config.yaml
intermediate_size: 768
vocab_size: 8192
attn_scale: 0.125
init_std_o: 0.00686
init_std_down: 0.00686
beta1: 0.95
weight_decay: 0.12
schedule: "wsd"
decay_fraction: 0.813
final_lr_fraction: 0.1
max_seq_len: 512
dataset: "wikipedia_en"
Each number is 50 + 10 x the weight over its row's rms, rounded and kept within 0 to 99. Layers, rows and columns count from 0. The size before them is the row's rms in percent of the matrix's.

# q: layer 8 attention query, 192x192, rms 0.112, rows 0-52, columns 64-127
# k: layer 8 attention key, 192x192, rms 0.118, rows 0-51, columns 64-127
q0 078:45 54 39 46 62 50 51 67 50 56 39 63 35 58 40 57 59 44 47 63 49 54 33 44 63 59 45 35 55 41 34 44 50 54 68 62 41 48 49 61 50 30 42 57 52 58 43 39 61 59 46 54 58 66 34 32 53 48 51 38 55 46 57 64
k0 091:51 62 49 24 51 52 32 34 56 64 52 29 40 48 65 65 34 64 48 48 51 47 59 50 51 63 37 32 64 58 64 52 46 44 60 46 39 51 46 52 55 46 55 53 56 50 38 36 48 51 40 49 62 50 40 44 47 35 32 32 51 71 36 63
q1 083:53 42 54 40 44 39 55 46 49 44 57 58 70 67 63 45 41 36 54 42 49 40 73 46 65 22 48 60 71 52 55 38 46 48 34 32 40 59 59 54 61 42 45 45 43 59 41 45 48 53 61 50 45 51 44 56 61 60 63 54 34 63 49 48
k1 081:61 58 52 56 73 63 44 42 42 62 47 46 61 64 40 45 46 51 44 49 56 55 39 44 40 50 56 72 49 36 52 56 53 54 51 79 47 56 51 54 36 50 62 46 32 49 35 47 68 29 46 65 41 49 36 59 61 35 44 43 39 36 57 60
q2 088:51 44 44 50 40 51 42 36 66 66 36 55 29 36 60 49 52 51 60 53 67 43 46 52 32 46 55 45 38 70 41 49 40 56 48 51 64 41 52 41 49 51 37 64 51 55 54 56 42 47 54 64 54 36 56 51 24 44 59 52 57 54 55 54
k2 084:49 45 47 37 51 36 53 49 40 40 44 41 32 24 53 65 42 59 44 43 48 48 49 45 68 50 53 43 56 59 53 46 59 29 60 40 58 33 55 43 67 47 54 41 53 40 50 60 50 57 41 43 60 49 45 53 34 46 44 50 70 72 52 43
q3 100:51 47 48 48 62 49 63 59 43 50 65 47 44 56 30 52 41 47 36 35 33 57 32 50 43 74 46 50 57 37 59 54 45 58 54 48 76 41 60 59 35 54 35 46 59 36 48 44 54 45 52 61 32 56 51 48 48 54 42 40 53 50 69 54
k3 084:54 56 42 56 67 70 63 41 61 41 58 62 46 61 55 59 42 39 39 58 61 52 50 47 40 40 45 57 36 32 62 42 34 69 45 38 46 51 40 45 44 50 62 70 31 62 50 47 51 43 61 52 48 29 64 44 60 36 50 62 37 34 56 55
q4 083:59 50 60 56 41 55 63 54 51 50 49 49 44 70 41 50 49 58 38 45 51 39 46 45 53 42 48 47 62 49 69 46 45 50 45 56 57 56 30 54 47 34 55 26 55 64 46 49 45 40 51 49 41 60 38 51 44 49 27 35 25 45 51 32
k4 094:54 53 48 72 59 63 49 64 57 60 30 60 67 53 35 42 45 26 49 60 54 30 38 51 29 48 60 63 39 39 51 43 47 52 38 65 53 48 55 62 41 48 48 60 21 53 31 58 56 31 57 44 52 48 67 44 69 49 53 62 36 37 43 56
q5 102:51 71 60 55 52 42 51 37 60 46 43 63 54 51 51 43 36 43 39 31 52 48 50 39 43 43 50 46 63 53 56 48 49 42 47 45 35 37 35 36 61 47 62 43 45 53 50 43 73 44 59 38 35 51 49 35 59 39 47 45 52 37 49 43
k5 093:43 42 64 71 53 59 47 42 63 36 57 64 39 28 58 51 50 43 55 49 63 40 43 44 54 35 53 59 51 61 47 51 45 65 36 53 77 28 46 42 50 53 50 42 59 51 47 81 43 41 48 50 39 41 59 66 57 49 44 55 47 51 34 71
q6 088:38 58 49 50 72 40 39 52 55 47 49 48 47 36 57 49 73 59 47 68 36 54 61 71 56 66 45 56 45 39 49 27 48 51 51 45 45 36 35 60 49 54 49 47 39 23 50 46 43 65 47 59 64 47 54 48 56 49 71 52 78 75 46 53
k6 088:69 51 39 55 38 38 49 75 52 43 58 59 41 50 44 56 51 43 41 37 57 58 50 37 51 42 61 36 74 58 47 43 52 64 52 48 56 53 40 62 56 39 45 38 60 66 43 50 63 56 49 64 48 47 55 65 58 48 58 50 53 50 51 46
q7 102:62 53 62 53 59 31 48 51 57 53 37 59 58 49 50 54 30 25 45 39 45 50 45 54 46 37 54 62 67 66 54 42 59 56 66 52 46 65 50 40 55 61 75 47 54 51 47 30 54 43 59 29 27 61 58 52 61 45 33 57 33 38 33 42
k7 092:51 57 60 53 62 65 52 59 38 37 39 54 35 46 70 47 48 49 56 54 52 51 53 52 48 41 47 46 52 51 49 42 21 39 39 60 36 56 13 48 55 40 54 26 49 54 51 53 55 40 45 42 47 35 40 43 52 38 37 62 54 65 46 57
q8 091:49 43 71 52 65 59 60 60 52 50 46 36 68 70 56 52 45 23 57 55 59 54 45 73 60 36 58 53 70 50 74 50 41 62 64 49 60 48 33 40 47 67 39 53 62 37 42 43 54 52 46 42 38 72 52 54 55 32 44 57 41 49 61 52
k8 106:42 69 45 54 61 52 58 50 48 64 53 55 57 69 25 62 55 24 50 60 47 46 40 60 52 38 50 57 56 66 69 27 44 57 59 50 43 74 47 55 37 60 64 57 47 49 54 45 63 51 55 44 42 51 52 43 63 49 53 60 21 27 57 47
q9 105:46 48 35 35 57 45 46 61 46 53 56 44 47 46 81 46 67 61 59 58 44 43 51 66 54 68 49 43 38 42 48 45 47 38 69 51 63 37 58 53 53 53 23 46 51 36 61 45 49 54 46 44 63 46 37 68 47 52 62 68 69 71 48 61
k9 097:33 58 51 51 54 60 62 27 48 46 55 48 50 48 62 44 34 52 65 53 45 57 48 46 55 54 44 67 59 55 55 41 34 36 54 64 58 70 59 42 46 55 59 27 65 56 54 48 75 40 49 37 33 61 59 47 38 35 46 50 48 56 58 54
q10 100:37 58 43 49 45 60 60 50 59 38 61 51 61 48 57 47 43 23 54 54 58 41 42 57 51 65 42 53 42 57 40 45 43 57 66 41 53 55 43 48 56 47 47 31 48 54 58 50 63 47 45 62 63 54 42 52 39 52 68 51 45 50 58 53
k10 107:62 55 68 30 47 56 42 41 44 50 26 47 47 60 57 52 34 62 63 59 43 52 40 47 60 51 49 59 57 50 46 56 51 44 53 41 44 62 61 49 45 58 43 36 27 45 62 51 65 64 46 26 56 64 53 41 48 50 40 39 55 53 57 44
q11 108:52 50 58 47 58 53 50 58 41 51 55 50 63 61 70 62 50 42 52 49 58 58 43 70 46 48 47 46 47 50 60 35 41 65 52 69 59 26 51 57 41 50 38 52 44 42 67 58 56 41 64 63 59 62 48 39 68 58 44 44 49 52 63 40
k11 106:49 39 45 31 56 55 42 45 45 42 41 62 43 67 59 56 56 88 59 56 53 52 50 51 56 56 44 65 45 55 41 28 50 52 43 53 49 42 46 33 50 33 47 39 45 48 48 68 56 33 57 38 31 47 58 61 59 55 47 47 42 60 69 31
q12 112:64 49 46 53 49 49 66 51 49 48 69 42 46 51 30 31 46 56 54 45 56 54 49 57 47 75 50 48 46 30 47 56 45 55 48 45 46 32 39 58 30 50 41 61 50 44 54 67 52 50 43 44 39 58 46 50 40 53 51 44 51 63 62 48
k12 102:62 48 38 44 56 56 46 53 42 64 46 62 54 67 43 56 76 52 61 47 44 42 50 56 48 46 65 52 59 40 44 63 59 53 52 43 48 44 50 36 43 55 39 48 49 39 62 61 41 47 42 65 53 57 44 46 47 61 32 52 45 57 66 57
q13 106:50 55 59 45 50 45 45 52 42 52 47 31 47 54 56 36 51 54 41 41 61 51 63 55 46 39 55 41 32 61 53 49 68 50 32 52 40 68 52 73 62 45 46 57 50 48 52 53 39 49 46 52 62 49 54 41 44 47 53 60 44 53 49 50
k13 103:53 44 48 60 48 67 45 53 42 56 69 54 27 53 55 34 45 40 50 60 57 65 44 39 60 56 51 62 62 55 40 64 75 62 53 55 47 56 38 68 57 49 47 60 53 37 53 58 45 46 56 46 39 46 55 47 52 49 65 45 46 59 39 61
q14 101:50 58 58 45 56 53 57 62 42 61 48 64 63 58 70 45 53 69 43 44 57 52 47 63 55 57 47 48 34 43 62 45 40 28 51 35 56 50 41 50 47 50 38 36 44 48 59 38 63 44 44 40 42 58 42 46 61 60 40 45 47 40 50 40
k14 101:37 39 38 56 49 55 47 54 44 62 43 72 49 45 34 75 52 30 36 39 50 60 51 64 52 66 59 50 56 57 47 47 57 31 39 30 45 48 61 55 43 61 58 56 63 68 40 49 37 58 63 48 33 78 66 43 55 52 43 61 53 43 42 36
q15 098:48 48 47 34 64 68 60 55 49 43 32 42 37 44 49 50 60 54 42 52 37 42 31 49 48 57 47 56 28 39 43 48 37 35 58 53 53 41 48 51 46 61 49 68 43 46 38 52 47 69 59 69 55 58 45 30 54 36 55 63 53 53 48 56
k15 105:69 50 59 30 50 48 39 31 58 67 59 66 48 27 56 50 62 58 38 58 39 48 58 49 66 53 57 48 71 51 60 59 45 30 57 50 60 39 37 45 56 41 47 51 39 33 63 52 47 54 61 68 54 64 26 43 48 47 39 41 56 64 52 51
q16 099:54 44 63 47 42 48 34 43 40 31 56 52 51 57 25 48 53 43 32 36 39 62 41 51 49 57 53 41 63 66 53 64 62 53 47 49 53 62 34 50 41 44 48 48 48 54 50 47 75 50 45 63 39 56 53 34 57 67 47 58 47 46 72 59
k16 082:50 47 50 40 33 49 47 52 74 50 59 53 50 65 27 69 77 46 49 72 41 52 48 52 45 46 63 47 40 53 48 61 42 56 51 48 62 44 64 66 49 52 36 64 59 37 52 58 35 37 54 59 59 57 54 72 68 63 39 53 53 53 47 45
q17 092:46 56 45 46 46 44 46 43 64 61 71 52 47 31 68 36 53 47 54 45 53 42 64 39 58 55 49 55 32 54 61 36 54 78 46 47 48 59 62 32 48 64 40 48 54 44 54 38 44 51 46 31 51 31 58 39 30 57 85 46 57 61 35 62
k17 082:52 44 55 42 43 50 38 46 45 54 49 48 58 57 55 51 52 57 64 61 47 41 64 55 49 40 57 28 36 52 64 47 31 48 47 49 52 59 20 66 54 60 31 27 60 56 38 50 72 51 41 32 63 64 49 51 46 48 44 71 47 51 47 47
q18 090:55 43 72 56 53 61 65 54 52 34 39 65 53 54 39 58 51 29 49 39 40 47 28 61 41 54 61 40 62 51 51 46 49 38 54 53 70 49 56 56 40 58 51 46 63 59 50 51 65 35 60 66 52 54 50 46 55 33 27 57 51 33 48 38
k18 078:57 50 49 46 61 36 55 55 60 55 36 54 52 32 55 42 55 50 55 40 48 50 41 36 45 50 50 68 53 46 34 64 69 50 39 56 49 50 66 25 58 43 78 62 34 59 35 45 52 40 47 44 34 47 54 58 55 45 46 44 55 44 43 42
q19 095:58 55 57 45 46 43 52 49 48 34 42 52 49 53 34 57 43 34 58 50 56 27 40 34 44 65 42 57 46 55 46 68 61 59 46 46 32 60 57 47 55 32 65 53 49 56 61 41 54 40 45 52 44 51 51 45 68 52 29 59 39 53 43 57
k19 094:43 76 48 67 58 56 62 43 47 51 38 59 57 59 67 40 33 63 54 52 48 52 41 49 69 60 45 45 41 48 45 58 35 35 47 68 50 58 55 63 38 52 54 54 43 40 47 42 52 54 47 24 40 67 54 34 45 38 50 62 36 43 73 54
q20 088:44 42 62 56 37 36 39 71 43 43 41 53 43 56 20 51 50 46 49 53 60 46 53 44 50 55 42 46 44 61 46 55 62 63 47 45 34 43 53 41 55 21 41 57 40 51 51 65 47 40 51 50 62 60 40 47 58 53 49 63 47 53 55 40
k20 083:49 50 43 48 48 46 55 65 52 57 33 60 62 49 33 66 60 57 49 61 48 47 71 51 75 53 59 46 54 56 56 40 60 60 49 39 49 37 57 42 67 64 48 70 51 62 42 48 41 67 49 64 48 58 44 55 45 50 73 53 49 48 62 49
q21 096:45 53 63 52 34 35 51 25 68 39 40 55 42 53 52 32 34 62 44 22 61 36 67 60 46 51 42 62 51 72 43 54 61 44 39 47 27 76 59 33 56 59 57 34 52 60 65 49 47 23 71 47 51 49 37 35 43 52 50 55 41 49 50 55
k21 097:50 46 54 46 38 47 49 51 35 54 46 55 47 30 44 45 54 53 48 45 44 49 69 39 47 59 47 67 56 66 38 56 51 34 43 48 63 27 47 55 65 40 63 43 48 72 50 69 63 65 34 48 35 54 30 53 56 36 52 43 58 68 57 55
q22 095:64 45 62 62 36 47 62 68 54 49 55 32 52 71 26 30 51 33 50 49 69 46 60 55 60 53 51 50 49 43 60 48 48 49 32 39 47 36 37 42 39 44 58 36 62 41 39 55 68 38 49 59 40 49 50 43 62 50 58 41 39 45 39 37
k22 099:47 50 64 51 65 53 62 48 34 52 50 59 50 67 27 61 50 32 46 61 43 52 36 36 44 46 54 62 56 64 35 29 60 64 47 61 31 67 49 49 60 57 69 37 43 43 22 53 62 53 55 60 44 34 57 33 45 41 44 50 38 44 68 53
q23 086:40 43 68 49 71 53 30 53 35 46 61 50 43 45 56 33 57 65 57 61 43 65 45 53 49 40 53 58 62 26 42 54 45 42 43 43 64 32 33 58 46 51 60 65 47 35 59 71 54 55 56 34 40 61 51 51 63 45 55 41 51 49 54 38
k23 089:52 53 47 58 50 45 59 49 35 30 56 62 56 47 50 58 55 69 48 35 49 45 60 53 53 56 55 56 42 54 60 44 68 52 53 43 46 38 79 50 59 26 48 62 55 50 57 60 38 53 53 47 61 35 44 55 26 64 58 50 68 52 45 53
q24 105:60 54 76 59 50 62 45 42 52 52 57 69 49 63 55 60 41 41 39 41 63 55 64 22 45 40 51 56 65 60 44 53 42 48 38 53 42 45 57 40 43 45 68 66 37 55 53 53 50 41 50 33 29 63 57 45 57 58 32 63 37 44 32 45
k24 093:42 28 42 31 41 43 37 41 48 48 48 47 51 31 70 30 55 53 51 43 41 50 48 60 55 62 53 50 39 44 55 62 29 35 70 44 41 40 26 55 43 50 50 45 48 31 41 40 58 54 54 39 59 44 43 57 52 43 48 54 58 68 45 40
q25 091:57 64 54 57 34 44 54 56 65 64 45 60 44 49 60 64 33 33 43 24 59 29 58 50 49 66 45 54 43 56 46 42 48 27 47 66 46 53 71 47 59 42 59 53 41 35 64 28 43 47 45 42 42 53 46 43 35 66 50 73 42 62 31 68
k25 107:65 46 68 46 64 57 78 42 52 63 44 64 80 70 41 55 40 37 54 61 51 38 44 52 50 40 57 48 61 52 34 49 62 49 51 63 49 53 52 44 56 66 67 44 34 58 58 59 43 34 38 41 27 51 53 31 47 48 47 44 51 49 52 49
q26 109:36 46 51 61 34 66 50 45 63 59 64 33 49 46 33 51 51 46 35 49 39 39 57 37 37 50 43 49 46 55 60 62 42 44 27 51 50 54 57 43 41 55 55 55 56 53 42 46 51 59 68 47 32 46 60 54 47 43 73 48 43 51 39 37
k26 099:42 61 34 50 39 56 30 46 59 49 43 28 42 53 46 60 42 58 25 48 57 53 55 45 60 59 58 51 44 42 50 34 44 63 37 47 50 66 58 62 51 53 45 52 53 44 47 53 52 56 48 44 60 43 45 41 35 45 59 36 52 62 47 44
q27 100:42 39 51 35 53 37 42 67 50 49 53 51 56 46 32 40 63 38 53 53 46 55 62 65 55 47 52 51 54 34 44 72 41 58 44 45 56 53 53 43 47 53 56 31 62 52 39 46 48 55 36 69 43 32 48 46 47 46 52 48 58 47 61 44
k27 105:29 43 49 60 50 69 51 36 64 66 61 55 49 62 52 63 64 54 51 58 73 44 51 45 66 56 44 49 58 46 46 36 54 54 67 56 52 63 31 47 59 62 43 36 58 55 44 43 46 47 54 41 65 37 42 37 43 49 76 51 58 57 71 50
q28 102:67 46 44 63 48 38 48 52 47 51 51 59 58 63 50 26 41 55 34 54 53 63 56 42 59 43 55 63 35 69 72 60 66 57 35 64 34 35 54 46 38 60 54 55 40 55 43 72 62 46 45 56 48 49 47 49 38 42 45 42 46 33 55 50
k28 100:63 41 54 70 56 60 44 59 53 40 49 61 45 50 44 55 60 41 47 33 36 51 50 57 48 41 66 42 52 56 38 63 60 45 55 38 58 42 52 52 56 63 43 59 62 58 41 74 55 52 63 58 64 30 58 64 34 45 57 54 57 45 75 43
q29 107:48 57 42 60 35 60 62 54 43 30 46 53 45 62 46 55 47 64 40 39 55 50 68 62 47 49 62 51 44 55 75 48 31 42 43 33 44 70 56 55 57 26 37 58 41 52 52 47 71 62 49 39 57 46 62 41 35 55 52 42 48 59 61 39
k29 108:41 44 52 68 24 40 48 58 52 59 61 51 47 49 50 70 53 44 43 33 56 22 47 41 59 63 48 43 50 65 51 39 46 66 37 47 50 50 62 58 54 37 62 49 79 48 57 38 48 60 45 46 45 66 63 40 35 51 53 37 49 40 66 64
q30 103:54 38 40 45 44 51 50 43 57 42 59 64 54 52 68 51 60 45 48 59 51 48 43 60 51 62 52 46 51 45 48 30 40 68 33 55 63 52 52 51 39 29 47 61 49 44 59 43 61 62 40 76 51 39 44 43 43 33 33 54 48 59 61 61
k30 107:35 32 38 42 46 66 54 52 38 60 42 69 21 56 62 62 42 51 58 60 49 50 55 77 61 52 49 43 39 39 54 38 43 43 40 60 44 43 55 39 45 41 51 37 49 18 59 41 48 62 51 57 64 53 32 49 48 48 37 54 31 45 33 53
q31 111:54 50 51 28 54 31 55 51 74 51 57 56 58 27 48 50 43 41 72 40 58 71 54 51 54 40 50 51 41 41 56 77 66 40 35 34 69 61 59 52 45 48 32 53 37 50 54 36 61 39 40 26 40 42 52 48 56 40 50 33 56 51 80 63
k31 106:53 29 66 55 52 49 54 51 62 58 22 62 49 64 43 55 64 36 54 50 61 47 43 45 53 61 49 36 64 58 47 81 64 43 32 31 56 61 60 38 49 59 64 52 46 63 51 42 45 57 58 19 41 63 41 36 49 43 48 50 44 41 63 48
q32 111:50 56 50 46 53 33 47 49 39 48 58 43 48 53 46 36 70 33 63 43 54 34 51 48 62 50 50 53 50 61 24 55 29 61 41 60 64 25 33 34 48 54 44 38 50 31 70 58 32 57 35 52 63 46 51 53 49 46 47 39 64 53 62 65
k32 111:43 41 50 39 41 50 54 61 49 56 57 51 44 51 38 47 41 61 46 64 37 68 50 58 47 44 53 57 53 43 44 62 47 49 38 59 53 48 43 53 49 58 62 40 36 36 62 36 54 48 62 62 63 33 56 46 41 58 58 58 37 51 36 58
q33 098:64 44 65 39 35 57 36 65 52 43 36 54 37 56 27 56 56 55 61 66 56 62 34 60 48 62 60 40 65 52 34 64 54 46 43 50 59 41 66 41 65 60 55 53 56 62 51 43 57 53 49 38 55 53 37 16 55 45 46 42 60 64 47 66
k33 101:48 47 49 48 59 62 60 37 55 58 47 41 49 52 50 45 55 46 59 48 52 57 46 58 37 51 53 61 59 38 58 59 62 44 69 45 39 61 53 44 43 68 59 58 57 45 36 56 38 60 42 39 44 45 68 27 61 43 45 43 48 55 79 45
q34 100:56 47 45 43 52 60 43 49 50 43 33 47 52 53 50 54 44 48 49 52 51 45 56 55 67 42 50 32 41 32 38 40 50 42 44 48 56 53 38 55 24 60 60 57 55 37 38 61 24 48 67 62 48 50 57 45 35 56 46 75 42 50 47 46
k34 105:43 44 53 76 43 44 38 54 54 43 27 39 50 55 42 52 48 56 55 65 49 53 40 57 53 38 66 53 31 41 49 51 40 67 36 49 44 50 46 61 47 47 43 66 43 51 55 79 48 32 47 49 49 46 50 22 53 59 32 47 39 59 58 54
q35 099:38 46 39 47 61 39 52 44 50 53 50 40 52 51 55 54 49 44 39 61 36 42 50 61 55 50 63 37 50 52 58 55 59 51 57 46 55 47 59 33 48 54 49 63 55 33 60 55 34 38 47 42 70 21 59 58 34 51 61 47 56 56 40 50
k35 101:54 50 40 45 60 54 44 45 50 39 40 47 41 50 48 64 40 51 51 56 40 50 45 38 48 51 60 50 60 48 43 67 70 57 53 67 53 53 58 59 36 39 61 31 50 56 52 45 63 48 37 38 67 53 51 22 50 62 43 41 46 50 62 61
q36 095:38 53 74 46 44 53 38 40 33 44 43 62 44 37 42 59 53 52 42 46 49 66 51 47 52 58 24 48 56 44 56 41 65 49 53 42 24 48 52 66 52 57 47 74 42 59 37 61 53 48 35 47 43 26 35 60 39 49 63 54 51 58 61 51
k36 098:49 58 65 44 48 57 58 69 44 39 59 54 58 60 38 35 65 62 43 61 48 28 32 53 60 59 47 40 59 57 50 48 44 62 66 56 65 49 52 44 48 52 45 67 41 55 57 62 40 45 52 44 38 50 58 46 45 64 53 44 47 29 72 48
q37 103:41 53 52 53 65 62 45 70 44 62 41 44 30 39 39 56 63 52 55 59 45 48 37 44 42 37 46 50 44 44 29 53 44 64 37 42 53 53 55 62 43 49 47 45 42 48 41 45 43 60 37 44 55 54 37 51 39 52 39 49 46 50 60 51
k37 104:61 49 38 48 53 36 48 59 61 67 47 49 57 53 33 43 53 68 47 42 44 53 64 59 56 44 49 54 49 48 41 63 52 42 25 50 53 44 45 40 62 44 22 52 30 59 53 46 46 33 33 48 59 57 39 35 56 48 44 55 49 55 52 57
q38 103:53 56 42 52 50 55 43 58 34 51 64 27 55 59 55 39 44 46 52 45 34 50 34 76 44 45 56 45 40 48 68 34 54 53 59 55 52 39 34 62 62 51 41 62 42 50 61 32 66 57 64 41 59 24 56 31 41 53 59 61 42 49 47 42
k38 100:51 29 32 48 43 54 60 53 41 47 39 49 68 51 44 39 55 48 48 54 56 47 31 59 43 52 44 36 54 52 49 40 49 65 41 51 57 37 59 60 56 54 53 40 43 46 54 62 56 41 59 37 51 51 55 50 50 28 51 65 35 65 52 41
q39 098:42 55 61 46 52 57 39 49 68 56 52 55 60 50 45 46 45 43 47 40 48 36 44 55 43 57 60 50 72 44 54 29 46 47 36 54 50 55 42 49 48 69 53 41 38 37 40 55 35 38 56 47 39 57 38 61 49 44 27 56 42 37 61 39
k39 099:59 44 47 65 50 40 27 52 63 38 48 48 42 69 62 56 41 56 42 50 61 41 58 54 53 50 44 41 44 48 55 47 48 42 22 41 60 55 58 42 56 37 47 47 50 62 39 62 44 38 53 56 32 39 36 41 50 30 48 48 64 56 41 52
q40 096:44 50 33 43 42 45 72 40 50 41 49 53 55 42 42 50 53 58 64 49 45 56 50 30 51 43 40 61 55 58 42 39 58 58 57 45 58 52 57 67 21 39 50 70 54 59 50 37 58 55 38 32 35 48 57 64 64 49 59 46 64 45 61 38
k40 100:51 50 54 60 66 56 54 54 67 68 47 47 52 38 52 46 34 28 59 42 42 58 58 35 59 48 42 29 46 48 50 35 53 54 61 51 60 48 36 43 49 44 47 54 50 39 53 42 56 48 25 40 42 62 55 58 58 46 49 51 46 43 37 57
q41 097:37 54 53 50 51 34 59 73 39 30 52 43 41 55 61 62 53 49 47 60 55 27 46 46 48 43 69 50 40 53 49 60 39 46 41 49 51 60 51 64 56 68 43 64 58 69 46 44 43 52 49 31 61 54 57 68 59 52 64 51 36 35 62 52
k41 102:59 67 46 56 56 60 49 67 39 56 49 55 42 42 47 40 60 68 50 65 49 62 33 34 46 44 52 62 46 65 58 50 72 51 63 66 40 54 58 62 64 35 55 68 47 51 40 43 51 46 32 17 46 54 42 47 71 53 30 43 55 43 49 67
q42 101:67 50 47 54 44 43 40 59 66 39 60 47 63 41 58 46 61 61 24 36 61 51 41 58 41 61 56 62 64 61 46 65 48 41 40 61 51 41 62 56 45 48 63 56 52 41 45 50 37 56 43 52 66 43 68 48 50 28 50 47 49 68 34 49
k42 104:47 52 31 36 52 44 49 70 48 57 49 54 59 53 42 60 32 51 51 45 70 57 30 38 46 50 47 60 62 45 37 61 45 42 42 54 53 46 63 48 42 34 53 51 64 47 47 46 56 47 38 52 51 52 60 65 41 45 61 48 71 49 40 61
q43 099:52 47 43 44 54 63 60 55 47 62 63 54 38 49 52 55 43 42 41 45 53 46 51 46 56 57 38 48 51 55 41 63 39 53 50 51 68 55 60 55 43 55 51 67 46 36 44 41 44 37 38 32 60 69 41 43 51 36 52 65 58 49 24 71
k43 102:46 57 47 29 58 59 46 40 51 68 48 58 43 45 50 25 40 63 53 60 67 41 61 41 39 71 43 45 37 67 42 57 57 60 36 50 39 38 52 55 56 41 42 39 38 41 65 68 43 51 71 47 42 49 48 57 51 57 53 52 63 40 53 48
q44 095:56 49 45 44 54 35 62 65 43 61 47 52 46 48 41 57 60 51 41 57 42 46 67 52 54 50 54 57 59 29 55 49 55 50 44 52 58 45 39 47 34 59 61 50 37 42 57 62 49 59 40 67 37 59 40 47 62 62 44 46 72 45 38 33
k44 097:53 42 54 41 64 45 54 67 49 59 52 54 47 54 61 64 38 61 55 48 46 66 66 48 58 52 58 50 36 51 48 66 66 51 55 43 34 59 47 41 49 53 42 61 53 51 47 49 47 48 48 50 46 45 47 34 54 47 48 60 59 51 51 59
q45 105:42 52 32 51 38 55 50 31 50 45 45 43 51 29 65 66 52 37 56 59 69 39 69 52 40 56 49 41 47 39 56 34 50 46 43 45 63 43 52 53 41 65 52 44 51 46 48 34 46 44 56 47 46 44 65 56 36 54 52 57 54 59 55 49
k45 104:47 58 54 46 57 42 69 33 66 61 49 42 35 38 53 69 43 60 41 62 36 25 56 59 46 72 52 59 35 46 46 47 46 58 46 62 55 56 45 59 35 55 58 61 58 45 47 49 43 35 34 48 41 55 36 56 52 60 43 41 39 60 37 38
q46 104:51 43 48 49 47 71 70 68 40 60 49 56 50 57 50 59 55 47 58 60 50 66 48 53 59 48 32 49 48 61 54 49 39 57 47 47 58 47 50 34 58 35 56 57 37 46 57 61 40 44 35 54 50 49 63 63 59 33 38 63 50 45 45 34
k46 100:52 37 51 48 56 41 74 67 55 73 46 62 29 52 43 47 42 52 43 50 47 54 55 43 52 44 42 61 54 55 58 45 45 51 57 50 62 41 42 43 52 28 52 33 35 46 62 68 60 55 55 54 46 62 58 49 52 36 53 33 67 45 61 44
q47 095:48 68 49 53 62 66 39 29 49 58 58 57 46 47 61 39 29 48 56 41 48 64 45 43 42 39 56 53 44 45 36 67 35 35 69 37 61 53 48 41 41 42 62 65 40 41 58 22 49 67 45 49 74 54 39 59 32 48 44 51 59 40 56 42
k47 101:44 47 49 36 52 54 43 49 69 49 47 45 60 66 42 44 54 36 66 50 50 47 36 46 62 48 46 42 36 55 42 42 52 55 47 54 57 50 35 51 51 27 45 45 51 53 44 59 59 35 45 54 41 55 39 64 51 60 51 59 55 41 48 40
q48 107:47 51 57 48 50 51 45 27 46 46 46 59 69 61 61 43 49 76 35 48 54 34 47 58 50 50 37 49 54 72 60 42 69 47 63 59 47 71 54 47 46 43 46 26 68 50 64 39 57 55 54 44 47 40 55 50 60 28 64 51 67 56 47 41
k48 106:35 47 58 72 44 64 55 50 48 35 54 55 31 56 60 41 41 58 59 54 54 46 59 56 39 39 53 32 73 55 57 41 61 48 55 61 53 42 43 45 59 42 43 26 69 45 45 19 48 65 35 49 44 47 47 44 68 38 38 57 55 66 47 65
q49 098:43 41 42 45 63 37 52 47 58 72 64 50 60 44 32 50 53 57 35 55 41 55 56 64 46 40 55 39 57 39 38 47 37 56 30 53 46 53 64 56 67 52 53 47 66 47 54 46 55 54 52 49 50 47 30 74 47 34 43 55 48 44 35 51
k49 101:61 61 34 64 61 65 47 58 37 53 70 62 65 34 46 42 51 56 53 60 71 51 37 51 43 70 51 61 56 56 52 59 47 44 33 59 27 55 63 59 38 44 51 56 56 55 50 58 59 41 39 51 47 39 37 51 56 39 61 46 54 43 67 52
q50 102:47 68 37 46 68 42 70 54 41 57 60 44 52 33 62 54 51 56 52 45 67 62 47 45 59 49 55 37 46 59 58 58 61 56 54 36 46 56 52 52 56 56 39 53 40 51 47 63 52 31 54 50 41 36 49 52 49 42 47 34 64 46 36 54
k50 102:45 48 49 67 54 68 46 20 42 57 50 37 62 54 56 49 49 41 57 57 50 48 41 64 48 43 62 66 64 39 51 55 38 50 62 52 60 68 50 48 68 56 39 50 48 55 46 42 47 56 71 46 48 59 56 49 40 50 45 44 51 29 33 64
q51 106:45 70 59 46 36 52 55 40 45 37 44 38 46 46 58 47 57 51 45 49 45 45 60 36 54 35 42 40 44 42 60 56 46 56 36 54 64 47 50 45 60 59 52 41 53 48 38 69 58 60 65 50 55 55 58 44 71 41 44 31 44 33 60 48
k51 108:63 40 50 64 64 60 61 52 48 52 42 42 50 41 39 35 61 49 66 56 43 37 26 49 36 59 38 43 50 31 64 29 58 49 48 71 35 58 39 53 50 54 70 51 49 61 47 44 40 47 45 74 54 44 48 35 54 60 52 45 40 51 35 54
q52 104:39 58 62 49 41 60 46 36 45 44 59 37 57 55 59 38 39 48 53 56 65 50 55 53 70 35 63 53 50 53 41 44 55 48 45 50 68 50 42 35 48 51 25 58 65 45 53 49 43 41 33 34 49 29 35 55 53 56 40 59 57 33 41 48